Weights of a small transformer language model.
Size: 12 layers, width 256, 2 heads of 128, MLP 1024 tanh GELU, vocabulary 8192, 13.7M parameters.
Architecture: LayerNorm before each block, learned positions, biases.
Training: a variant of SOAP for these matrices, 742M tokens.
Each number is 128 + 32 x the weight over the matrix's rms, rounded and kept within 0 to 255. Layers, rows and columns count from 0. Numbers have three digits each.

# q: layer 3 attention query, 256x256, rms 0.0399, rows 202-221, columns 64-127
# k: layer 3 attention key, 256x256, rms 0.0399, rows 202-221, columns 64-127
q202:152107137155166113093160167161100118113133145132119123151163135156074124140093101140161132119109139133103120144171086163115159170090181139146130098179148191189108148167098169093129120163072171
k202:198138166092073162152113101151131101123134080198119128118143156141134128222122118134112120129130153113134136104151111044142102079070094182134181156112128125125180146156089129169130117147172127
q203:063159149153129114148137110126085157123071134106109127140165120138139142115153117115145138128163168200112164134125060133076037146088090182152107113117155088101132137082070134145154152112117135
k203:132137071114113118156110088136123140126155138147128131144076119126186145118167194103185098139074123164123058082135097094163150083106126095122147114176119186089123082153150130154146130123090161
q204:158164086106073184164111155077089091170143124113124090146160104108085113094157105095128144143131181152087164126136108116162149064140117134092067134087120131146094167112149203091180159145185071
k204:065059167096093083169180146079138154134104121087105171100140154146119078091182115132124166189105113173099120102091094103101095189155131159118100142113082152111120116157072129097100130086177152
q205:119138116123099100130083122178118156122139079115181197077047121139194150165112124191091113107159100123092142137153157115150131124136108126098124191059187106191128131152081170112115123144130099
k205:199114135139093143164078168110112113125170152150134096160125090099097181163081147139149129117147134112179133125109101164103198105126105132144141041150104102128206114098176100131106112147146187
q206:129117128120164161199125131111134096097161102147092088187048159107073172129129172140165084171169143121136099185177158200077079088131096133059109138153104134099194131151111059082135178090125160
k206:127216093160141107112182118114111079110122175128194119132130143090090109041120096112123055077117099099153150129125108065146102063138121115169115104209129176112125133157129122097110073116144139
q207:138127113130126098151177145145084085118123126122147113095130157136163193115110163140143157162102066082090145146083152159084064092074113080146108074206159129084125079126166144077183111151145118
k207:131131164190184126174123064133141172145149120170153083134140099108155100142172142146100097126092152164166135109202100149111073117143076137115114167124234112086103131148093134136078159161090142
q208:145146097160174150168122189141117076108130100153113125127138151065146124113147083121130147075108190155125165117131098131107113124117162096136150109120146116103144135145142148128139190163131149
k208:133146127140137117156150077132126144107143095161146118136131091113165104088142133078155151139147121107125122146112181152135092140089152143076100132139085174135073119133092125119091118150141178
q209:104123161147132197040116084117113055114127158119103102155040069131176115115149169126156109115152124146085160165151143133130153111112143058113099150118143142141180130080114147161145157143149164
k209:132136069174114077163159142118086100140159120169095127170138152149143120104117124119144144117131168089164115162125101142092157142172057148107138142137136156118085100123130073132117170119130132
q210:158113152147108090081071115080121139093150117109153191078093121114135146157130150115110138096141161159149108135147110073101199122122134150156147135058140134149223101134098102120099151173101077
k210:147135114157106182158137161133129146110130113100088119156147115114144122155145187120156130153160105121127137152097192096160174134126140159132130089110110111131153171099120105053102178157158148
q211:146151086088179191164190172159102135122144146098141143227161121138164111123096120139115090176162072193161087135093114084178126110180101067117118110148127143122079070131122154145103209064181114
k211:121118117096075146089077113137125169138093147140122090146113165102059148141110182078165104119097123125135123145110145162096097100153111137146123118127151108156081185180132157064141142080092156
q212:116141123125138173055117168133187092110119152130107159112089136141184163101116110111162165093133150098129122180117103164168140142108111085133113097126121150156104123103088106142097139130115200
k212:102135101159093131118136192187117133110113143177131084089109161107129129087111148165150169106116139137155130125102165196131152172080080093176169104155117130108103140094093126132135145135126129
q213:098145170133117119153146109142148129120166173147119132090141123139165144193122149177133152123108109133075122109143158167164190067141120126163134073108165160117143136140085176137123114102101131
k213:134119165113074102130111130107130132152112048140139089079126129153108123088108107210120129139170164142099154108103140110132151214102141141082099165099095108172151129133153082147120186122129100
q214:122112151159134090081116021152128109147091141111148134117138113154115137163160147145090079154101101085121131174138128139146122169126152125144166109130136122131138161155115167166179150154168132
k214:133131217148109097109077125118104121122126076166160175139145157087104139179100184062110088078146131182122149123146097115145142131155061101144136168115118121127133167092122125171175177142148150
q215:149106120082102116181162143147109185161117128143123147189150158148100156092133097178132125127096165127174131120149161112131107099127105124051094132137134149097166168142112144171192121138134210
k215:094138117142152136111158093108114097136116114100149132119136155109105119118127166150114117150175165133119142125119112170102084106179141085139113112143099135126125114118158170103113174177136131
q216:157144084109108140116123155073129092083107078131121154103190118145140121095125101112137168191149086110121111143099116120155143183132122139111174147169106144040144095058156132151111158082139201
k216:123130153167136158112137175125163120127156129172107131092169114108108075084094103171142161115091131146110160108159138173079078089148175065096166077083135144171066141160084049161154146141126135
q217:104155119083144130179087112139168175119116143191138178165152147122136128172071132116156089144139139118183132078148182110109138161114131122112154128111195141137139119137120122100146113094133169
k217:138092156095126133092166140138133158102141159114161105066110113117114175153106125103104154123135114122136146144163183122158122063105127151135063161128070070082142118105153096142180082137145047
q218:093131108129093115096138105073097152149074123131071087090126151104131120173176140100083133164122093192106137132168109135169135176129153118183088106151113086179126170121114130191155198137097157
k218:116139177138103121114115101180163154146136110154151159145149136162140146118133166180133117122160142125130139159137120141111161182131118119150182107108124139127083102148183192147123127135090120
q219:143143110095089199153087054124123169200109104105150194125128151176091180077172150120147128202123086098086107110111087193097120151104086134134115118168138121126075123134075095168109138176083114
k219:120110148145139105123094138122168116133125140157166158111106155137124135122140144149151102114117149131149113097099120088130124081128092084109090128110101112166159150115188112069122079126130073
q220:122099154104155128078175166148145144123133121107136126143107096114145115111141119088159159137116135137081109094107077135141166117139131130122146139151110126117121107107112135133151109132204138
k220:116146106174101082190139177116130150128086128117099103147099161155149137098129158097122117187136146093086084140131131140120132138119140171109031052155138113100131086142174159163109150094108136
q221:106128081050096164101109107134140127174151143103085164140149107131104152158124148075140146191120111110150113113132091136123126123101113135097153143119116127155161076108145127162090118087127146
k221:095137121151118062106133119156130158164108149142132132144141103114122179154175142123137136126121105075127125127128107089129095168151133142115103105100121147145106150139111124073195148118155092